config = dict(
    n_layer=15,
    n_kv_head=3,
    activation='quick_gelu',
    norm_eps=1e-06,
    positions='rope',
    rope_fraction=0.5,
    qk_norm=True,
    extras=['local attention windows', 'hashed n-gram embeddings', 'a smear gate', 'an embedding shortcut', 'skips across layers', 'weighted sums over earlier layers', 'capped logits'],
    init_std_o=0.00536,
    schedule='wsd',
    decay_fraction=1.0,
    decay_shape='sqrt',
    final_lr_fraction=0.1,
    seq_len=512,
)
Each number is 500 + 50 x the weight over its row's rms, rounded and kept within 0 to 999. Layers, rows and columns count from 0. Numbers have three digits each. The size before them is the row's rms in percent of the matrix's.

# up: layer 8 MLP up, 768x192, rms 0.125, rows 473-489, columns 0-191
# down: layer 8 MLP down (transposed), 768x192, rms 0.0613, rows 473-488, columns 0-191
up473 102:496508604414568538518534521468500366505400555560471494530531529516555563559517462561521425466511545549498656382401508556547537550485464514507502495481422486499528453444493510504519495485551397531499523550483620614414548514544556491444516542472403542569509424464411531549509513465544477521546583391460463449571549474409532536537552488442457510460552508461453487514524517557517557478498635442508555451516436546557508507436595488485512471442456524441508496414485451534496501547469494442422492502422473479523420447487526492435532463440498513549414461491523507504565530524492503413
down473 102:433482503490393555495530496478543543562634456537482342614477419525545509449431409477465562541481439377427355590500448431523561457521506495453507522576523414528558592495493529452444526530484531416462455498447427430512438606464518399561487460539587460518463477507497437373492475525498478516534469552499545458521568516498500446421465543522451456567513553506514433432516522497503504520452409513523435522557418418479531548504447499512520491466552483477469514493488490525459498478549454510523599438526525477471559526484537431584540463475446503465503489584573484509501500443505469482
up474 104:528559519585525573581536504484516421423545531391442558452437527595511515530460582406499530441430449487493469468526430412508513438434511540438444424440549509450452561557499478571548548531519578495515525466535528494472528579499546511578519476415564515464530553524535514473452571380500465531531588525544483528449450427442397502492537482460524548466432504547494404443485575470460426562552522469449476409574427471459571480555503560448496454580460437537525506528520462469461496404476491482587462489581484486555410589545485499438549519431495425451464541540491464485538560577501466570
down474 105:500488485487476467577536399484418489529517430482546431466557507568462519540398533526551491589481510512557413393452469438500489425495417522521487398549541568558453621542501449506513517475472536435498488438461508586541584544486457393460531516392551487537547490517525536517420450432461481557513541544510510496479466526364477410489551513508517481456422462482587578490462470512489453542519467499374460427467515473510371461537478503514394467572504456511504509610538429488580494526501506553463475477509453506528526562500495432503475497457549526615542408452462466581577483500567546515
up475 101:583386593534448586435481492499536495414470519613504499499421534574427485426530524523504527450513515600534501543474501496499537545549469397523509524559495445507413513496563540524613527511507439543484534524450441520424525486476562445459539479542448451516473593457626522449504549440501489528486494473491422433521504406511474563498548548530485468448488586567432474572456426513523496547476506412520421527581489454420447453501542534455505475488521479473431550516577479530488561570556382534490480465583563421417457477552517489490601555524517475569644566505477518492405507485475476487
down475 100:612390475595581519550399536456551411502490479485494503462511504486481602513435512455521575538455397455502438536440479516434573565628406550525478548469557470527524516617534510524455501443511549494525496458579549502491509389443486459422532523501474458472479464539557520566500502423456458504538398443519508550405451472491538498537470503495512614480608426498499465467414503606417494514603529533542578559462500459477511556497516517583587465576557506473530534550501431461523523527498528477559485441554542527529387484464457507526499497520431466502555600466480531473485416509504500456
up476 105:476544564556519514526504474503534522416414566434570461466510529525511419521466438315486451512560482467558509501472542429518445490545484457484481482506579431497413497490515550490559436580516517480490469466567493501537485501538554516465513543457470504474572466476530472407511472517461589476534440494492561428441579448400517521555468469444493392507498465510555532506432547533663520530519395490490536444548534584392432477515534500502501495448555603495534598499474490518440504492437555505549519453476553516489482465480594495498526477364482583579541533451465416561433539515526471630
down476 104:477526551476397447527557488587549551469469485511455510464590537492506520450561454577478480536560495490529460554486495499495477499393553434416405477410502485524511461501562560500540535490473576395464522571461422465612534574450573479478500436453415512517538463628494499594516434555480606486549413459583481525456498559465473565542470438500500526493448543546478454528487535517548528566512392504552461457475545511579437541484471552543517517436526596472424514578512498592502453490510429452499554500586483528472429570511521477493474402476470514621430462505561545495433437423493516586
up477 116:457483498459538513466536420481442498385527541503477481573499508586557397499543432532462428440476502488474522490506619477491506461429478440492418486539466496445505545527445559547582529505505484432432525564522501571487488525450418452517437368473498472578393548494526548453450442595519528598521572493548523520512523523523580462543495539401544555442530456545493499470462545618521421425591443440473529521486505544474506606499619497497499503476478478381504484457593467560388507518603510476483540537427561509423527498557480511449583435478569547435506494501474511488509459464486579516
down477 118:477437505468491479561419416529478537458496500448506564541502537541428510487516490555498509472541574485519426470505503578433442472557469551504491392450557588470461519542512527505440547553512386506503436393425565486496579622433557602523520445562505495564432457499628492441461481524438518522547465488425502425536607576532446521530506535413509560457453472485508563460435600486566450537500421545441507513400527512536551544535469673494483430468502440461442526476519478469454503479510651515514479550446505535478560488451511475507525512500492511481513509527389501484460480438479581540
up478 105:533548517499527525466506417480526493517641548517559454511481525451522502540534507522530607472506490447489476506525510426557545510484519435475512472610565464573452501508478450436454404520415427577536510399543426534507446517588517529492377526527536474481492501476504529516521527550546463467571415461567498445507435534557478408511588470550459497463502581517469399490434574647438501441491459532542481478508472416512505476510559470486467500460402574506627460428401457548482519496512594463485521525556535493499545469461536559480487389498528481528537549465497413460560529502539647573
down478 105:475511468439471433498454502576531494543544412511446577473602484556511507517475473566492552563549538559472521507465429539493528436453428487396507514470589558602571540460482389575431455525469524552422593502538535520451483513575521509583553490514525518508577508443508481405563556562532554521488488590531448574494562470535507471443557440528543396502552465505515459469476457463427546523447496487582476527411445535557511429456423549429529510485461434473519546526497495579461456473526474542541545531598549534507598478491538497471445487524568418555588543499490460504484468648531367500
up479 098:446559537477483439577575511448443481558510549426490465475523481506549413472571521433491564451546487397466446523462525514417531467518526499551485484449496521444602456558472409548527505577508521571527545400490582515534549516535640529445464451410448445590504428456552458427616453515476453469523562520515453505517503504527535493482507429535574442452557520557444485465411562524492529586560418535584551476479526519507546446515478459528453401421521448518484620544504500454515417518467422423434479577534533487587548527517499509503495468584492577430525472484442442531533528440526453584
down479 113:495508509533539418418584594451435499530571466518472539518508547413445551502518496571534465423444464498534539494568471517518491422469477516536491608552506546495580493583478508510479468441490523492443559515499448468429640432561435423461488429502434460437506448395489468478438554556513444529516468474653491590416536448418427600439448518389506508553458466476583556509469483468422491495530545509423484433585475527507532498527480443556413564504505570541473498488491493535574506533569409491466540571431430453538517437496523484522511481511514578501490443485467445451568465424565476463
up480 104:602513493524527558604441439540480483446496509419440534512550515471532479462492461546465601520544434541489486530557578573514519457466478484456463470535537572461442442469537452471543492487542470494578511511537480561472502454477493529431429445415480507531433454474455585496516540457504531474478478489510443413527547346453440543458600498555537584491545446422473477471437416516547526475367382551572439482525499567554439413537428546443476465434483484576524526481534559479574434520482494521516495547472479564517472416510564563518455458437451522427478463562367500571469456533522413421
down480 103:454496488605478509502486517438491445491424441478570417538461516501470439448500460576537488570458442534478495583496502574486471450534449545405449469610526431492467498524547454588570510480454579511482524532519498508552553473438514544547515550528466466485431526462556458474560489542430447544472470491476588499514551503515477590566448525534430546512639502406487513443512453528566579529514499532475472459581502457519501434504530482463457576413505530365527492519475611543510458488501531498558495513422405450458535477503489564410424490573539402496405456430498504525503564666486581435
up481 101:470440587490449456530412492517543532436518533503413463464550511472507444463484495516490517420483442518534462381509506551573483561558451521556556478398433452499464562531416502471430428555525366438575503563490485515445536431549569454541507419460530417435456445447488543472484379488449540538520539447534381468519477433540513461429484508401475470487464525470452526546424496490540536526512368500512461526431447524513434444538496557583529524497576478457451534481571519454454480570495437360544463549565489581490492474465438472443584542545440494517475509546459502491459585522505570550
down481 111:534399451456485436486443497470557503359560495457496408583569560525500506518530436602477471602507554470563506437552609469558565496534543515550544440457538573510499497446508464489452416490531595524429506466498510534490450602471461502519440394495485582533476383398491414509448449612519527490555481431530452519468483459491441470441582530443446476527521551542431489472517470538545462503499482431445458485438475427492398575445520509525401466474628506484549537600494521522548534484537520500457579528443482467495430525498500448524519542472517524470561525516524521433489407484445574511
up482 096:537467554569395568483438538504532464587587473464539423444466549522517534553482571504454512559506481507501604452501454542523501560460475487528564595475506584412560471498529471567437486435517445495495508434467405495476531477632639489516441518464480543446472435479485487491472551393517515435490467467453355452460532471523612523412485517496544471539476483653494563526435543559528508548462472481517500487612497520392458443505543409465530472474506550548531541474504544468510545498481465538553516446454520515369459467448549571515437474517586481523496584481476471428542509495541545506
down482 097:503508554538515454485482465470530437553515579451472531463473494449528465587528476457523478496497420475462524497476559458559467519529590538473449499556505502532379558538391463495560518527472510533498418521548458518534357522463505479447649494542565530439528498479541412495497461615460569546499426541485460551511479484480523485620478545514518398475479509562476510545560563490460534478473467419451535531345570492520475551548520573523469460495484557522335438503543379509497461451512504570498444460581426495473533494594585513473557498474494562444390554481546528464564513484476556508
up483 101:468523496446516500448519522519483495447541460577546420528502510458544618585450509477501461429565514486529442536499535517472528495437572495565466594494538570435507487440456442475467505585473528538521518464525391465471462454453423492498446481507450399471552523530495524479517427464562426540508495407469504497348416463540550518519516451564395442399553480482467457547459523470438424445454417486571574443488492548489472506518441555393487450519561498478526446483407461358411578526443549548510573464474476457544538574434531572405422588546463485439492500523537487434504529517507516520
down483 097:608384440530565506547538484503434421531498460533425382417494515511504577440472510465557462508438450554470542505583493495443470518441512501555389574446502438526593544571403503557530363510574637540454544450418556447452462621506390499376510540509480470544509472498495497533394501409517467505569477473476469503483467473439582434454537470487471472527470534569491559438484514521453511534450477484443480519468516397479471445531511543523530487437495474457495493500464461488594476530545490557571528514485515418426621453474494521494559486449473500558493523459450540519504542516552508518
up484 112:527544463551480520513465541522391513509392547506576504529462589553544595385554424432502466459489503479443527540569514453502414535481423524507449506504521493434488464506482440580447530548422491471576544570548552571517490436514488456438461456502530420522486513391524452566437509407515524542481488510601499444556547493602452460520541575570481513460563474445434531531439537496378464506555559474508445503405520518600508520538507600542554528473499563384482584572539494546482425498509515575559571415579470498529469524577511544543546540488425528451605551516505497484478517508527524547
down484 108:483554510467406446445552410568455395509487529499550496533587469437501465456480482487354498554502485567501530573486534423633481573492434484546495471537613480416560524579566441492522498481493535529482514545522500582532507481413482395434514560412465495477540472486484515455489626450545559574460538504472418475571478566475461449522506458496425420411542547495546516531459468489527534489513465474508557559439557445502475538414578557535482441494545390476543496577517523513467506460514505521542477538495523471538519587576595486582540523496555530450488467520434544481554541442420498379
up485 099:562540489438544553533579553503566563430523453517547540623491469497565516502449446561513463501582560498421506439557435506496540508467504449402419510443500538565483519548526562537607386538533629475543487459456524572456551580466448442447545460488532419564496461449468433464588437540425471511475518489555416525519472574424517475504418502479565452475494482449517554578510484486492453514465527508569455445511487485525527393484529525473549428440453588563489512537538490542444523587524434503486456421574410580423446478527419532470579515418539509483589462554500473568484556498501525542
down485 102:554467509485528485514559577495546407518489500526574530580503495479579568543592553564541526539502492539437477514516447473487614577456562453446432578565473543456498419483598514551576373521477527472472485471462475418462480452565468517567541524515546469619491536425534412502492475460540398514506516510454530517479479455508557529505483562437525478527507436517556501499500482534612478502486512566545448423528530457477537424525530436467526468518533571480426466529466538394504513454511483542474537451622449445385467600548567468532579574455395505543466479470489429577515570402497423480
up486 101:397443491527588388533533544472546404478495469488478437497459545471453537469422597539591494475568577572471536486495523486559507496564414444484521459573438437545481544578477542469426597535471472428453506480526472508508535569501529547465502470526523546495388491499543462445548554418515506532485498489512374478487504433410468470425448524471524477463448614470461612492489422474448501522538438459555474457473596451412495550399504461492526495496430511649593504469597536490528571477512464472582484539567442514571551485472450520462557433507471559466467581486451453468499493520499502457
down486 102:484559474522429451513480444483482480585558512441543381499497533528470473461497465526502485621473489502608424501552585465472528494490510492512561523535522544487521424593493540542479445526483549492415453544451538581545450499495462498486555548435593485593412452506520486448509553499506536475546457450532499419510485533557496529509537453395545548564415530592569368546464546417485499526527462565578521511487416462503540473508440542553653431552488470494457574486619503493650405455569468467581513489461461487527479558594527520517506490530465392486517498545520509558512513433520473489
up487 096:482502455562409483474465462487529500480483528503491527522517464533435416425458452464587509449461459542525531444579462488423537440643465438550502411483528511457508527564425502597510573487563454462501446527544507460528491493486465539379483493492438403512522552452494497487498431451504443429476398548485509537435506432448537517534408485523436406503431385432461475490517453517453550551502555444503604386458516514467534503547449421489444506509557573586491492422620532513524467490496447622428482555578476402535520460511536550443475475527478586550453547438508420487481475537442509537
down487 098:486570528522441532482539443506521494589456468460466527585460608461511456436493339514529513461465529449552494538468476523576505518503471487484521549429457501462514442551547456560505520374384595477521467522424416403608424491472544522472554579528481433548455381504498527406491569460501508497590445520560466548475513575463461548550550500520470545548555542442443561490506426482561515524503441484555479524530551484520412478513455474551603478480437533498499496483430576421585577459500576475553551551430496537489540586518574468568440536462503500581494436542486505456557432532518448514
up488 097:498458601459489563605511529453484494496520446517401507436480435433521613464480588510446482576509506451434481446436523562404441519469578519436594548569487503561405557496548398463457662503507468534522497501489605514465512479578511534448550519547483495508554629524524421507446465512446399450531508575490491614506494499480515425468455461517479535437519423550435490496503551524432490537484486493523477548556547547531417466502493481538524501497479458442489575549470508499456525612464531511561465510497465447561556473526498452480530611480491496484368552519560466597478431493476463551
down488 094:507518408580454422550451508605492403443399618599545491503496450551412470504499534436458474493462478545473499464500480509510564522517494479402509502471507523444488518568530533630458484504427557534516480578485547400537553498488451464534486497489447524499514455533558557496479495530512542590469485471608511430480489545385457482546577562433509454444598483474572503463518523446523427550486540515433562493520469582449554518436597492496523503534507525464444503469432621488459476525434375548488521549453529592419573493559434510500542513448508504436598555574481524528526526395507536509
up489 095:520520534537465497545496489373472556439468480497459435500483498517458590521534506445459496543477475460448436497396492563482540406490512413419401579549451464471478493510542535476555441445466454616420460529497503445404451438378570482479581549457452427488447464539508482486446484476547524538479569592442543462545525501466461494497520535488535455513555445553422433419424427433419517554533472435479480471469504419402503409471532520490478446505576463606563553490496529489391522589499453518517407526492459435489532504527466467451446481422484487446489551518413566539516545472576516591